{
  "num_hidden_layers": 8,
  "norm": "layernorm",
  "tie_word_embeddings": true,
  "parallel_block": false,
  "init": "normal",
  "init_std_o": 0.00984,
  "warmup_steps": 200,
  "schedule": "wsd",
  "decay_fraction": 0.492,
  "decay_shape": "linear",
  "doc_mask": true,
  "dataset": "wikipedia_en"
}
Each number is 128 + 32 x the weight over the matrix's rms, rounded and kept within 0 to 255. Layers, rows and columns count from 0. Numbers have three digits each.

# down: layer 3 MLP down (transposed), 640x160, rms 0.269, rows 533-614, columns 0-79
# up: layer 3 MLP up, 640x160, rms 0.283, rows 534-614, columns 0-79
down533:108111136072123173087141086079100131117191172154141104163158109177105107165159128137128119144093163126182093128128096163084156189119125062137115096124138094161113135136139126129093121147156171129136148180102174165140140144081079132075125167
up534:119083154184103158088158112168156044106120103152136141160169111130116130151140061146142137142122190147117095135069118090116146127158124082167083174089128130162116141150124103134143078124143123086127166089089133159156121121120169114120134173
down534:131090118092143134124132105125116111149086114131141151048138074150094156132109148100118135132120085124135148144130113132150081110081167073142146145156140141141129127160097068172085165108115106166134095113129101125134119171111149103136086139
up535:148076219146120152189093147104137095182066169111127100151114141125113172134090111129188112135092130077110113075176152117153148142089185150233124154177152151124110150196124115176149096160180065126125122137101092124079172180041144113156133127
down535:143130072217153128170158146179155111111131168153074085016096165160165129074091111162095110151092121156175105148210118138138138170089149116123121063180082128058173156130149140084081106156140136123144141101126064131081118186139165143040096186
up536:101112148128079188175171051072104149101136136196117130149096101098193131215100143057166083112065085088090194129074084111138139100147149114160058101143157147138195152164122102087173179082139127136094173169131163109103184083065147178088134126
down536:191108100124075145104126172145166110110097156095128184124142123118142111135095146103025106103139108110214087128146112186140128117119139116134123138154116138106108090135128166168113106097116143130138195119122104201133075170125119117150135169
up537:081147131145097131119125109122095102109098172092206151138083135116131104085126090158127146138113201176159178140095139136121120106160151144132062161106079133089164134068164116185073153136112092171117100225096138145131226164121133124144123062
down537:114118112132194097129135133115102131106145071154105077160149155202126107068159165125117098131088093091130126136165118128146105043122121148073139104131115101106096095149210134087171129096110187115086156111212192070131144098156172155126122122
up538:098194134118136174105140154172069120209144164148099075141124077126103138095151143076110140162111138163123093135139094119128203177136117093139120152212104109109151178149119141121186146064144109091142111188126155131140196131134061092112144124
down538:114181113114150157098134159117139132156153163119116132178114105080145139069109173157164117116153076168084086133169110099124167147135101140161121075146163095034168165138127199073083152161172118104063147159072067067097139116152073120103080189
up539:134147126130072116148112135119136145104155133147103167134180124173113114112165130212120105125101128107126120092177080090131090182136145206156077124097101167106122169135170096088131165130146147174083108143127123188145089106122112133088156125
down539:150114105111107120063126090146068108075132147152163130119100081091114112126155125106094102107137163076114122149098120131131157155138139138108157129149146090125129156088110126154161182125175128150088103125105160099153080087160079128148107125
up540:153108118084111091095130156113188090132082175119164084155130148170132150178111108159118113118114131165133094100062169097196206072091161093155126121102152123143091118102112115147138098148067106141135091194163121157195092125154131078157132130
down540:137148121146105119114131146151167177132115153139122149070123137093148140169118214098165069117083154092165140098052158088171072167126137093163087090099124104093160169091087143144108090129137104148148098178069155096131120182133090114132163120
up541:095145164116087195131151109141128189072129123137156067114148123128137132124127089084154118100153090165196127178160088157176088101134111134162104022103134177099158160119179110083113093150101133076166197120131134121128127142071082090130119118
down541:100112172098090140151032130154180123073154078154157096122104049167150037142158050109075177165097167104166117177102157131082148096122096103103153131160072159091147154172135069025187123076145159154173114092161126072094128127121142132117147138
up542:165127091127140149155140161126082127106128102172110047145181166106102176143168187150131101129114164107086167164104161133153123143151099114133082093131178156136110186115103115191159104187135146172080082126149136150121190140178060100106131137
down542:124158117108193119150131101153151136151174141170151138125236115084145098096141134150141124127165104159048136078147165166139122147104121132125116131154116136108168109149101112098052184104097109105153075109108170150138112075104128147060156120
up543:175117140081137132134173169039121120114132106084129145133117114104115141096203131093103162128175145145164115135130098105076093094089083126052166147125182115108179098163147128078136140093205134160167168118092134157086083073081158125148213151
down543:074151153147185074083097119161100176115102060136091153069178121179160079120138071071086058125157139169130180103154132116091165106113178107181079122058103142121090188102065132116095085085141185125117058133146169115219114103114174195134104092
up544:115143183149155130084197158123112144139081135117155153101128121143079107083117098171113080099141082090112093143180106068105134156118165183145118114085148183150150096136139185148126113125115133108123087110164155121118116141136118134171151172
down544:137191136136142143150148140157172177142151155161129145156135105152165145109167081115112131136149127138132096037137139123164167165139116107085082195141136157153126141096119121155109136131130143087139134046193086068145115094137149142114145121
up545:131175106157141142101121148110105173117123133140111119127202094093103100148114125133142132180143130130111179080136149105126084122098127112172096123102086163091129105119161131128123072126125129129124087139114084058111117093070113127135076131
down545:107108140077143130090156158154108155168173136154192150124097174106150122129118113106101162153057139110096120171122104124116178126202142135129171154158160078094176159178092101133140132082105123157174106097134132151150134098101136147118182095
up546:137075117058130166087143129152157097129102109126186127152108112150169084127089184178143172136137075181186129162127100127119113120063140121122230112159073181142109134137142143120127127083129093168126136114089146147099092191148140153079118184
down546:078119093207158169126073087108158152160099150167114157111186121077121098118084111103154110174110140128128122129121148123094132114149137147200119112151208196185115146168115078177110080122166119114187052184107180149135117072148111087102192109
up547:082137129134103136095121165139113138133148144142142144153103063119136110093113120128146125125144132152147134138102071106145120152110110134136135132128125160138145111115120133136124100110139126149124090128106081115088144108089155101125121146
down547:109179090132148100163131104110132128113136137177127046145121132151162118164114123149094189146120126132127089095101173104143167160198135133156121140147103173156105117134116102119154129129102091081147139137143094103151136145118098087150161134
up548:115109187116155110137154153090124134120121071199108061128131182202099067107125135096149121116056136101117128104150086141122099107121178159115122146164152124135109170127108147117163130104179097116159124146151171187132162103093095120217123094
down548:135157106108138162113151165167147156170165124106150149106120118147120119113096139122102120156088103104134108073167157086123108195153139126115088149130115142167171094148090140126125118099090142179117172054078074049130128113151152124105135128
up549:121152181109236097089122184133156206171103129125079112144117108157183068102119104136124095169090138121101165079087044159119148133143055128081125130198129140132054111170142109114191156146122106101181157170114119109151164137126099093133140063
down549:103116136140155115115121083126195111126096104100135146131118124129155067128117127127170105133104103095105097104156105104128137095190127139102111102132069167127083140151118168096101078113133161115121097151154102123166171140108139180090147124
up550:132110088120119131111079153097124087116101097129107129126129114054187067089096119077083102133135091150122125172079180115135154150201176093209141115110092182152108176151210126158122090210159125070126128137148102117108111160098163097129148082
down550:116110057083140183080155119106165146093119032118140095107091195148142139171136105169152133148150150135145156126183178146131139117103108143092130124094094084124147093167070138092179168183119168104046179120147152127140186147182110117196109169
up551:135081139134094121153105159138086134135160207079130073172118099100091119107085173179132126136119136110187086196161132091154147126095090140173117106129079097103144132133136053197117105022172160122139134198187074133095142098129116130194132097
down551:143096086088122128138098106090101066120135074123148101121097128118087098162157178182117163142167039084113142204151115093104163114127120155130108128109070116111152179163061097181149158138102165127107121161100116075121184128080177108121096122
up552:140116100096131091137092161137164163148121140093089140090163086120089072154110125112103097035132033143185105122150107127132159171141096062157193155074120126112147133049091165074150073138137122104131091151082123127119118087124150079085174155
down552:165072157139094111116155109091114045155125056158143171106200155158156178136064207103102159122144108081088166133080109157079135110182169102119101144081139190118113131085111104065174114136094109118168092070109145122199125116190123124064119096
up553:128051073108169151174113161119202091165137062140112119169106148084056152146125053115091138118160131053144067102118124099106149161141129103147165158145117147126098062105192169140146135083177116182100091169131118097152121122141134123131107243
down553:146120102149164138141158146120066079110159132131127172204115142181120142133129133112094087127094150091148121100098084138106082120162143115132130121178068080059147151128091177124097156112158205117086174124183094112141135132169141131114105148
up554:104138142157120085125129111133112155095127150104130112181118129120134077127046135095144122133076090174103088147156165054142132122138113095145096188166142140178111142136137132123105195044170101111155181117167171087165152173143117129120119142
down554:162081081156132115140119068163150173131054156095117119067093149139101095137100101095106098118118130170131117122113149059131135208132126182145131096117126125048148033134163099086066140074138092137112085145131143104088084233176146101111102151
up555:158158068149107142133096182156192134122113113169143111114150171063205104129124131101137183160104147188143122151121122092123137090086114141102073123140110168119123112160156122107139102101163142151131092153143115142087106125081121102144127198
down555:131149106076190100133133114137140137133108121172103157067121117111130125112095142136165132128121111160129091143165172154149098127110128082151159123110051138181097153109127144125116113100073144185085087128144110169160080091144104136093169151
up556:135125136123148113135121170115106140105096112112133144155114091139142102090143102100122094161132114136145156143163114144121117152114117130097105148138116116159157111139122124072111122162118095108137148103100116165118166127109135125137114167
down556:105110121098156096094151123159129151106137149124096154114157115135157123170123134133079089104129170113144097150145158114114108132118133163094138129139126130121140149131113135137122129104129089130136143083150151140118106087128158120123118123
up557:142105122115116091112107152113124102141116135164137121158176137102128129112104145135156106131159126089127145118104130133115080101115114160121125134102109126149143105094155090110108065113123137133131122122129150111140101124136099152127094101
down557:113146120104089179151122096130138107107158155117122146132125112089105131117121160115138136106116141145132136129065138160151182101118096113118118148149120098176119123146116120124157171154097056109168135151158145107137138115162136068092175072
up558:076127049163125148128132092186107148107165066111147137080081099085170107147123119098145087109130108199120149088093079092091082187130139127088092141073121176144126129135086099129173173083138119106143188221121113135206089081176134068043143138
down558:148097105148100097104113135068167104074132113193156129090065085085123148141081125104110069157141090074197096135134132100120169140134156210136123103097105113155078116128117184172104101120099124137119079129095148203112139100130115138080098182
up559:135146229173129106142193072099177128090120083132100070151141151139101149143088124144170140120101114118152187149097099133170098100121143134141148137101156097178181153164128151144113162094153136133170123183107081096139193077105102139191127134
down559:189130120126140104132080094134180121115154086145113140108168090145108165061170154143146159105100136151110083134119111161136099083109123200130190182086100144117117093199123075124149118107173155064138074134140069132166109197105142102124059103
up560:126172164123132101126110157130084157096129179142130099091140156182121100163108093092195151115134106173050126084109087164130130168067119179137110144122114078093102106093111135141085109169165085111125178142159083138177143101130120147144167145
down560:110124187138150117117162132119145149132168170108166138189155156078133089155141129124172125191137111127128146149101142102121104135127130102172216141107196092085118068135042153136145144130080117099132179130185124176081119139127116140153138161
up561:090122140120190117193142142083070147090109154134156100100170139144141144101132158127128123114195134070105144146174129133141105073103077098082125134137137092090112128155061151122143087122062110078131181103164100111144141116141091138141130107
down561:092086137093116144021135145119137116097119088111125146185107141168094152132067124105144107160213128101115131124096189141125144175104155094107123137090153147092163222103146170116104128105148127149138148142119146135107177111120116163125150147
up562:139107138157082122116144092129088056160171070143130117115089134138220099077080150121119175121139159083077157127088114139115181115102164114061138152128096187134103125074089124098132100055138100114129134084099200144043121116121099113061139177
down562:158102117149178110090048183152105051140181122125139072131148142155137161135183087104211143130102139114141087160107109212200105180125079062099154141147083163088139152110092119146156157148124165151087142139118094089082129109125151066091083142
up563:122142200132136068105143147134102108109113150144159161144167111135182136121195128126207058182105139110105129103092140116093201174105090175163179086161179107088106132163050169141100133113149114151108074162165162135108137143149099118131094187
down563:162223084135089152100170163105121117180180098172127114113137110125181187142104120121152034091144114179092116122129165129116121138095152099124142152137113060120166149144136103078107118070082186174157124147158070160102105137185062146087147142
up564:150203132112149172134091104100146105114073123175163120116117080116149119092134127127159101111127099093141137095115137160098073129152152164128099093095138064070124088099080165138106087112114144130182172132099129138164165133065110110163146146
down564:140136122089135140110106116158120157143145129109166160114081089139117177162037168125088091105110176151128141150107125130081078106164103130117124135139094166143072164155076129107113085180121152162114136168131092125109069123135109153125108097
up565:108137120195141127097146130171130093085059170139139153105136167147130187121135177122082118103145129120128177189170050148105082136117130116145112158137131091073148146149171110137125168155082113144122100122141175168126159110098089056135121122
down565:064120126167114135163092127130137114129115122140136119180152107109177101140127120135109164144120088129118138099133099107129113110109107127115136127127144144135103142135115096137147126150151100112159124119132117143105098113142097153114140134
up566:117197155174139132158105137162146161118134194101072134194172120175159053163183086084167124117127158169138121103140098130129145141123147164145092127093105123163159072124084107112105112167165130156199113092193156094129114181143118169138163129
down566:174105112100106154142109080106153118130138151127169131073095091125124168105137132126083097109208196118136069088122133150069117181127139146089120141129105130086119118110114157177145129154193181117078125108093147082146129158152149134154129154
up567:186153114187119166086108159132119148086135133145137060083140104123145126099106141104215069148185127093162171149147050130106101126090121156113094101096156142113146148094186136153126103150116134138102114119109096156137169138137103104138078091
down567:123190113088160040209146152151137180117156219158115104091125026077168131099154106152162092194156109175129176141136172165117123143139048106099122104176074120192159108112153153123100137164177127163199159115135112105120089104155113156103139161
up568:094122150046124137128136122127131096070127172111110139149113122129148115123125143131087154075145132155065209140132123120089124142141126109103165205099137145116126102088103078174124063150103111143107109169100147075151177156108094071193101188
down568:116102144086143126110168115105089078106113119095093188067114153152119152137133091165056191144115162175122120093146127126122083095091111137103098131129093136081145117107102099172133098128144117090145086077121089143142069120134155093112054097
up569:102092146148146153145076173227067126129172186129211116143122124178073097141092170160151114183138136154137106149119119150146122112103066173177166088139109097156092201120162078129137081191108227087141145202078101091118169154165051145133133169
down569:082122142111161109147090195152116139180109142079174210116139147072066177119152105172131059171066171174131070175133128145144131078110117079201111193154103090108165125088112115048143162103131100079154160059155096178156112115098128118162194099
up570:086128142189148086155156133139156119194186105085148073123078097108105100122094134173105073144096117131070074111087156108125117137122195110157109181138127112103190122127109135143116093134116138179149113113186195078104145061130094135142113121
down570:166082102175140111137120134163148126119092172147118110177131166165081140115093129152105091091121119130131111110078194107140065118149176153142088174154125121085142092070171056178136084147162137103150136098093153142177136144126139122184121144
up571:116113113133104099192125140115148069149090149095060146217124091150130094141144100107180116074117137054134114159182108077090157133162125191153105175113161112161121134078166090125086147150104124143101146129148084136122134126131106100109070158
down571:146185055136060147150090130143125105190128090148140138166153101095127135225136140139125161121164129141109092035166098159104148102126145102065128082143102145121153123103159120159142167096123177124133096144123117137135162141164172100076138131
up572:111156168168188099168127126122234159146157162087114144157113186115098122075113116132089073168104105103111130085090166122094111158108121122116116163149168109160116161131136093091158108168167119103156102192127113169154149160102177137139074167
down572:121105150144134094114123114132116165120148129103049164157175103132149149157101138143164125117102073103128103106087084179083127044138095192049153185154145117188161107116133129137126164094153152081134145190082140092108127124104157139153172132
up573:096142132163104141090200125119193123099123182172123173061064128161096166079138093144115100130182137130133179142118078101146108148126128189131063102109173112148116130156208124118154141120074153085152062162145122114154067092128108176161127181
down573:046121175100090118086115089112117096124156122134105061135105096169094131142146205176165069141078145075090122102132078115137170138106117101118163129071116110118072136137097227149054135155145163143135139125157090131122145101121130129098165152
up574:130088151157159155115173084162106091018116114169088184106149111051115129088068109149113146128065169140163105143113130121187139157112152141133192161153113178152119114174143107180162114161137079124106124060031113122126106135161064146152137168
down574:099073153168139132131176101129095127073099070151145164154209103197101114060102054088114114137144082143144110142089164104106073197153123076106114117109150098190150126180143155189103160199084183109109143086108133151152151105106102086132184097
up575:172135120163091071139147181140170131138134159156134075087107116114107099107130130105150180163132120079119150055146135096101126101125177093166139083098129136156104141077092175100141128116105070145163088133121145184112113187132122069101122118
down575:168142074115123131168153104093133088143134115132131104126152104118104124073163056132177160118191133101171114112120158126100161139126136096091071109131154163134146138115111075088152151058108118142124144137129155169093175200125064097177094058
up576:153144073135139211106169112144125160117135127151165092130112147159186104114117110127156105124103192192149160137104123156091164097162108101167102135110116134144193180118138156136164088140089129152088071119112160156094134136093149130123127117
down576:127115121176129095065147143135176192095151051090148120033169096091169097142118132101182166131079134165215088124100137119141130189227164194115137117096157129178144173102148186144139115150092152096086109071105115137101116109082078160159194168
up577:080131115199129079077157176149087164104113166116102152150222086103131087173100137155058118123168112136164119153135102128116099147144158134098147112119135167127118175174125103134137070061157168145094134170080104149147195133063075153174089137
down577:114131145126143110136072150102164055143167090109133126123104100106106123148098192124080146127114094127158117131137104143172160158105124149080120132149152142117094066208057139152123172100139160127163142103163108169120126113104157160116135140
up578:105130151136112142073110150114123096130182091093150141158145140067092114118173092090141179149155131123105133142050123076102062120080120146049083133164085122048163100092121174129133160166167077162165087130135134145106095101139137106095129173
down578:127130155112120074105087139100123147125103093153148169120139169141184140166124142094093119110088090112131141110161129130140159124223118160103096134158110131150162138149151160108131176128082156123087131133117074105137133126154134143140104131
up579:129052150145133174167126143108104158093121096125143090099145109088118073155142177097163139137099164119166116076178130086096145186105071089116184115123158163134135159125157104198104136220154161168100123084156171135197119129132107164167140076
down579:067192170078107087131065077139122185080148154103187074065168146133109107098170162069121168166096136101142106131130115113169190122114161120128132053132129076162081133090160130148149110172150106151166132086119187123152102124125136154079139085
up580:070106190122203089118125151093131115128190099142132115112152069111101094087111093145112118124125114110083086094167095101172095074158108173101071151105117152075172148164158076103050149124140096082145162136171163130141182124116099064134194127
down580:120089051102135134136105129111054141142179062162095099082119145128191075131138118128128097066105136143068141192179170155154162111148099130124116162158121193141092166108210115104207176148172112073060134061127125195132128157123151085159134114
up581:140150098079135122137107139098153124190116115098087109123083140178137153110115152142131094169152149122122142185129139081134138142115138196085107164147151103092185128117085122130154123152131167158137092173128174135159111070143112181086114104
down581:139131133126115150103127146174090134151144102138155140121182140171093179169123161141108161054112156129088100120145177124142100154176137145062163066128104200111102130154196112121064090113119156160079119165099101073163142104138111106152163099
up582:077134155116150135147168186146137155134140150090128163177118088098117151145138123121129103115119121176085140121171125148144127142109171170123127090145090075129156175084125192155111064148126161086223134155143111119092138145152072158110101139
down582:132128136070100102131067109113152087140151098138177159111105159078186102087139167146113142157138104082111164118124130157110133124128137137123126120091101077126122118127125175144116150080065159127062112140192159116180131144103102131181104087
up583:147126126113118112072100186150164100111189103122133140137109166101155164136098129119105138124094173111119124116155134153124128109159126140095133106204149125142102164117134165134180100102120109073130101166135123130102155135113142173098142222
down583:151097179109089126143109104131119113157147116126122110097116153099119176145161157145134121116137144114113139147138106137125117140158160094128220169163101170128089130166096159107190152149103120082143119158091165116148079137146153134123066195
up584:106076100148155155099038098150144071155098209175220087113129066169126063152093101113069127127152113156129096153150172128150103130128148133148144099141107142059125118135129164040127073132194102152122196117138136106163136120139139170135153149
down584:094123058078126145177067122132141129130035135070163109034079090122205128196100148170078166138131122174103048115125120166069109137058118181153097085133117086083087173165159158052118146103112152160151206058150129165142112123148130150132155109
up585:149207085114107151184042142068121134184127119127136121125134141125124159121121101123155148159124073103092134145159168176110080111108109146154091105137156095143137164125094183053134093120124115155160075098118175129107138100115129131089183133
down585:218160138137154168099089066097157110174159140112186090091077088113120204134143146103153145124095087127115140140150191090148110161198103112070179109178193090141156159099164158175104120105154152154078148142094127108178144147098120173109121116
up586:149132142060139160090167137126132101135162127087118124118119073101116183106126129066146128130102053130161136077093162138210070131128141152146132156144091117127105145149116105110141116169145105205136101187161147081139116077086101115118119143
down586:120088051104142088170143122142142118115095162175107128083125102176150077164159129121099164154107120178108135134246084142167146170128096085109116142101078138124125139161138124121147145079114115137101117150110163163103099082134116176062105138
up587:104163117168166159156106161107114145087163045139141141124132120130122140091221080089115140116120119105160113128089125124208098146162113101156075113179078143143098047108128076164127147110111108123150148211082147141122153089064185097188094123
down587:147136116160103147145119146178155094132109183177126122023130150150145202110124123114118132143165139128146108070104119155133138119100146137132135128119122120100130132144126129083105122129093134110169142121160102130083108141134132062071098137
up588:102081136126155129058168112095162135127098117107146165164161144045120128128126136192136105114128107112166101147142110155130145187143160107125088085114153153121139123103115177151044100130140090167154126135169136114135159128111121163147100090
down588:098187117101140116140116148180086052145118154159198131097142087140140112114083137092092111110117193145173112155146096140125100156088133094128088162087150176115153064097131177099142160073130103108070147160093097153084150234159197172138100173
up589:181113151119136092179153131133114109104134172134164120177121085154113112128087125149139117106153184205101148122105136140117146159125089096146079126107123180133144193164136119099186106129139169118158092115131195107137087157085159110125082123
down589:189144192135108087133127085113166090080074120065125146106123096134084142148132163102113103072119067163082101155141122117144207171109165144058166105070146110100143148154164111132112142068127160120107118124086110134128114141162133033085111105
up590:123105195112140094121126166101142071169124103163148118143189110140134172094171152130122181170146136137135125130067039096139153186150114107131158145101063072204053167150122110065159058151113127149138143118114087127106118138104131109099157187
down590:170110090118154120129176142143105133124135110098110152087074115193132180174142113080130096133161104097127138171150149109117130102124127099158101116189113061118102128153129088137106170116157122153086131151119114124124125160107081110120114091
up591:126154132180104072119141127144123114146176142101139173124118123166133165170109098103143136093149120167071143141124095139124067100128120175154159118130126078102152155088134146124156074159145083132180106165099163188129173143142128120105106124
down591:142115119125166126070113086118140116119139091115196153168099103174119132121159040154077139155161117131120117142157110055124119099135089078195138136177096102063123166122099092113151147101116148127118125151138119130136107164082124139131205140
up592:136123116172071116136119138186146115071175144123149072153094125108135129072133132200139087151149144164109159114129144136130090133068091129141112164134163130115164166088123154101129170093170113112084065150093086099108075137129144155141149062
down592:151152138093170069150091155144188109162081081141130108133120132104135133147152086112130148130143073107111085136111103139101165094153109086169107114176131075126066122127139094147129157157109126108086188080147117129145104158130181142112123116
up593:143141127203076125085104120085105163170173142160124130168185109145198145109124068081135165152115162130137148137123077132114140081152120117100142149140094105147120135085152153134154162034126167089151150108082135191195069059101131181145106129
down593:126144147120122136078131109120118140193104133132125107116126088091064153147131103149058116156124118090111127178091131154175140094045116167134227076158088190133155149168191152130185188107190192118122131108144159143184103096123140156078049124
up594:099170154126206061106142144115087074102096059069117159128160061080150106143095162103102103150070168092135106120146147087113171104150158112176206101118189166126096087117119122213107173081101156185196128157113067108161155139153140124168148102
down594:149122143088148131080164110188096155124145182127157076144187124180130065149161070118119105091147139105137105150131134114135103114136115123138143153156122153053163104187107132131147136147107199161126144160129078088163130154127143151118172143
up595:080087095130092190114097145082113096137059192198142089123098103131140126109120129087114144130125138081149142167168123097161115167131084129102158101146212103107162130160182124109174137119098205114162088167186123130149151110106143139138139064
down595:157147154150090154178096176154136141178133106092149095088103130073177159150111107150111089113179125156124077179088121129186121098108154127182165101147131132126051099098136138121094069139111107179137122139136104149132087138128132074103178190
up596:224087118143054143143104122156096117165172077075079112165198063060143103109137086141171159093122076125099164170129147114171167118156090160184130104124092114126157142170102162106143076065114144098103072123062140114085132103095124174165160090
down596:140154124103141051217165128144119091173099104117128083175125144107134064127197131105136069136102150118166190149178101108121099124174102135082097115129134109166052150123122127146108124114187164122136116177081171125128150141105128142152101109
up597:089119166172139151085119160073075146155196135141148102081150135107137146170162138164070057131207097104122185113104099150137083118077145158145143133116097126189157100135141119069132095129106113051181081105117101126072157113104102101052092114
down597:136171166160122107072126139110060166072151208161154141109143129178120065099075199108129116135068181113120150134135121093100142147136199199145130158102136179132154117107160175088137089140096164130136108125145095157039096161124103134069124129
up598:115123106103106121121139144134124136158091134117069151146081158166137178101111063162074117092070088115131109133163098109169144165068081163099135074143153077110166089180167163095069140077159106107173174095201168096101171150161149132113162169
down598:091129126083157128091132122101171096153130171103134116144094169115108118131218156122148170140132157131125114074164093121144132127135076166130204139160063108159140167073109149193118112096097118087080097112127138098080112167149147142125099129
up599:162142084206138121109173106081113077081146085124137118113192183118166114118151185177116146096092091165146158101089095114173127137102150064116086112169194063163111177182144155072101116145140221123124110182168136113134120098147100098125127084
down599:091125163155110112169100184153174177179172173129154142068106069162160112077120161121120134137141088111146150105143139126096147080085082108175157122106159112097138182123103166121119149181143132135158135062140070101077164123161161132074117108
up600:156161114117164102094156158125142103127152127103086162126091169089167131104111086166143136167167080168062112153112131178142153154087131159107130110146089142146082108109140116075115105134092112149104102178103136122145213121130137129121109129
down600:126133162145136099120130133170126146098065145070103075052139168143139142101090147131139133151161141146125222166168175131104080063067146129066150123192127112146127146096184159092124204150149097076081146170071168092103101059155174121073096197
up601:100089135136128065124123127142108049118155091158141075102147103101178109089079097100095105101192149111174158169089166117145145065175080086143197159087145130119127139155171170126134098152130094108130100157150149138160170167122159157163102125
down601:138087151150119064165081120226099140144126111187141120103131130122173128123090104117099064139157115104114118113094114179145109100115135143142207132116147096110151116134127097079164120113121074087092176124164138161151148105133143103104144107
up602:090130122119127167105090154109179133110174139122143170118149065071098150161143110137154146094153153091166093151073126092139073142093131111154138101118155110129124137155137119074092121057122178125167118132147140133101097093107122077133111158
down602:087136144154130151106104141089126218147130074092061140102121157150086177096124101178143164104116151085157151165109105096099105095140120172153127159103167113163133096105151102196114098128120126128120146121102091150109078087190073186070093082
up603:131132093106111125124139173179077116169152179127151153175143208118127141128145155142145170096081120134138088057106102149096082138119140198118156140124092112121133092131117145093106148167148149104135110193139113127148136143154129113139105129
down603:129116169128173114158158104152139097116159129143109135078136157159105172129109116139148132122134105152125114149119096163138129164156143125121132139131138069101161096138107137110123133158096129068128155111130153109128081153083114138150100135
up604:110063144170154166164125116137145120086091138141141146133084142210110091159195095073174088104191071150093164135080094162145140140052052097115154142091123115122181111110110136169186164153109104089115146150076134131114091147118106106184046122
down604:173191226128148152077101202095093144070145123127175111043142127090108160129177199083128134156152132173070109139105082158182100097097183137117172089140196127138147132140161066102147161097111111136105094084140138142190141136159099128147132076
up605:093133103149180141131183179121105106131088082134173074183137110173099161112164128132127147165105135159160107157123139095083181108092119141144094190131059208147138127111078166163137103144078112152131170149102116180146162085169111169096101129
down605:109139148189132065064091112103107127161162154145128139183153184111096145135129159158151107178135124080157124129132131160146168120137157118104167134097166120079153119168186118148101132154147115123113133150166103098194101135086111180135128108
up606:081152115103130106170119107111110146165138121146140130181150133116141147117113144112095104167131171144093145126140133104132136120122065096082143105085109097150100113094104124121110082135159168159104170097119148095093140149142110107082129115
down606:111151098172095104154171075153132142166157102155108152153171127097119130125151154141111101125175130155134103145135132110157145098123170132154150130122133125169148156065122110115173156158130137106075157102132096083138109127146138115146106086
up607:108109170130115142118179098130115128100135100117177072175073102157087131127137112135073164133188085147139136076139061076130076139132171175176174169082144094129110116155176137137147160184128101168146115135107086168097100139119087080102131102
down607:152135159063137107097106137151124116100077125135169122187115161122122138127117130078081105143112057097124109089129116117173088144209158144119102169142183103123175132067121067120110179132105108154126095098095117170108118170125101087174109093
up608:107086182133166153139170197081079155177120103101123085156087098160067029075141126210076132057126146125101193139126137072163168119091181139099149187116118129107134145113111197136112114108128176046145106104172186127154189090127120128176133133
down608:110179095090135122119086113119115113153183081112156133173127107124065085114150124115137120170109101167127096130125139170137077112078045126140182115121112118153110201152120098125111152112106137164142175140188172129114148165069118127077143160
up609:161098137141129141179130137137124144094154164087106104127176083145088131178115110105158121108153203102188130117166116133169092128131133130098138051119105129169160104142177152104125155185114144094119127062122127144075088124093170146154151109
down609:076116149196150141136097122121163135134144102106138090135162116110109119093077144156101065120116148126158150149073115123127130048113149162133115139152140107111091096156168079147097147117208150103111125109175109176131148138123165187176151127
up610:112182077181125102121141150110139139192100138146148094142172129180169062116152065116120133163166162078166184119082089096092133192115066108145060152133138118129154113080115112097155114141144156175168087109105129153135113101088141135071163124
down610:123063119119148157109146101122157105100164166090145146100115157124123148125147136132151125125089126136090039088126115143173121102109145099090196128108130092143098096125142126173151157101100157136118125120106114106128074109162139102179111126
up611:125134169100104139136138155084095130161099175184092144091117157193061090137143102129162108107154060076132139115149145134113146135161091114196183081108123163155128116109177216157091146176142131118065119120154109076100127125126143133122179110
down611:139117139150078116016082182126128129155101177129114110163150105118105121178150130128111158126171072144169166098208085125138106088163088139132155112165159121162080131067028143183126178085205121103068107140153189202100145109134127102133124113
up612:107113076133129199074183145195142100127126092147129161093090070116105121071107167210075129091125105159114170083079111199181092149125134230115165137143086133233096131155062151183150103144098070139104108183114154114127123114105121136109160129
down612:115122164186130048057134129162162141123148137036125110110160148122098174114099138076102072156160142125185097139114094143168113128155150159135152119080164129144099117127148146113172117147099094111118162120147162213069067063137143150122193139
up613:131097150090157094132093175170101115098100180179079161125081119089147085142162145146093108102144173143104137197100125166078082145124124087165074163134133143161124165106070169222174092101089118091090082100157133118165159079103083131165098182
down613:115126137098164154129061138174092139130167127149146128163131159136087108120132145092152151116154118101149196140090116102093128170157108191168139174146126184170098133156129128148117074141104130124150080140143160140107094121128129099127118134
up614:134154079072112123142130110050184116117152077125114182197135134104155083154122092102160151138140095135100129117137137106120117114160117092115127149159131192151082073123110105081133061125139111135170074187116129162152111203132108131140105150
down614:153131115111110114122092080161099135100108144103089129089079093189101079097157101154124124099098073130154107130132171130077133127148122118137137145067139142153134099110102137122104150116140106131140098110080041120123103111169078090087102106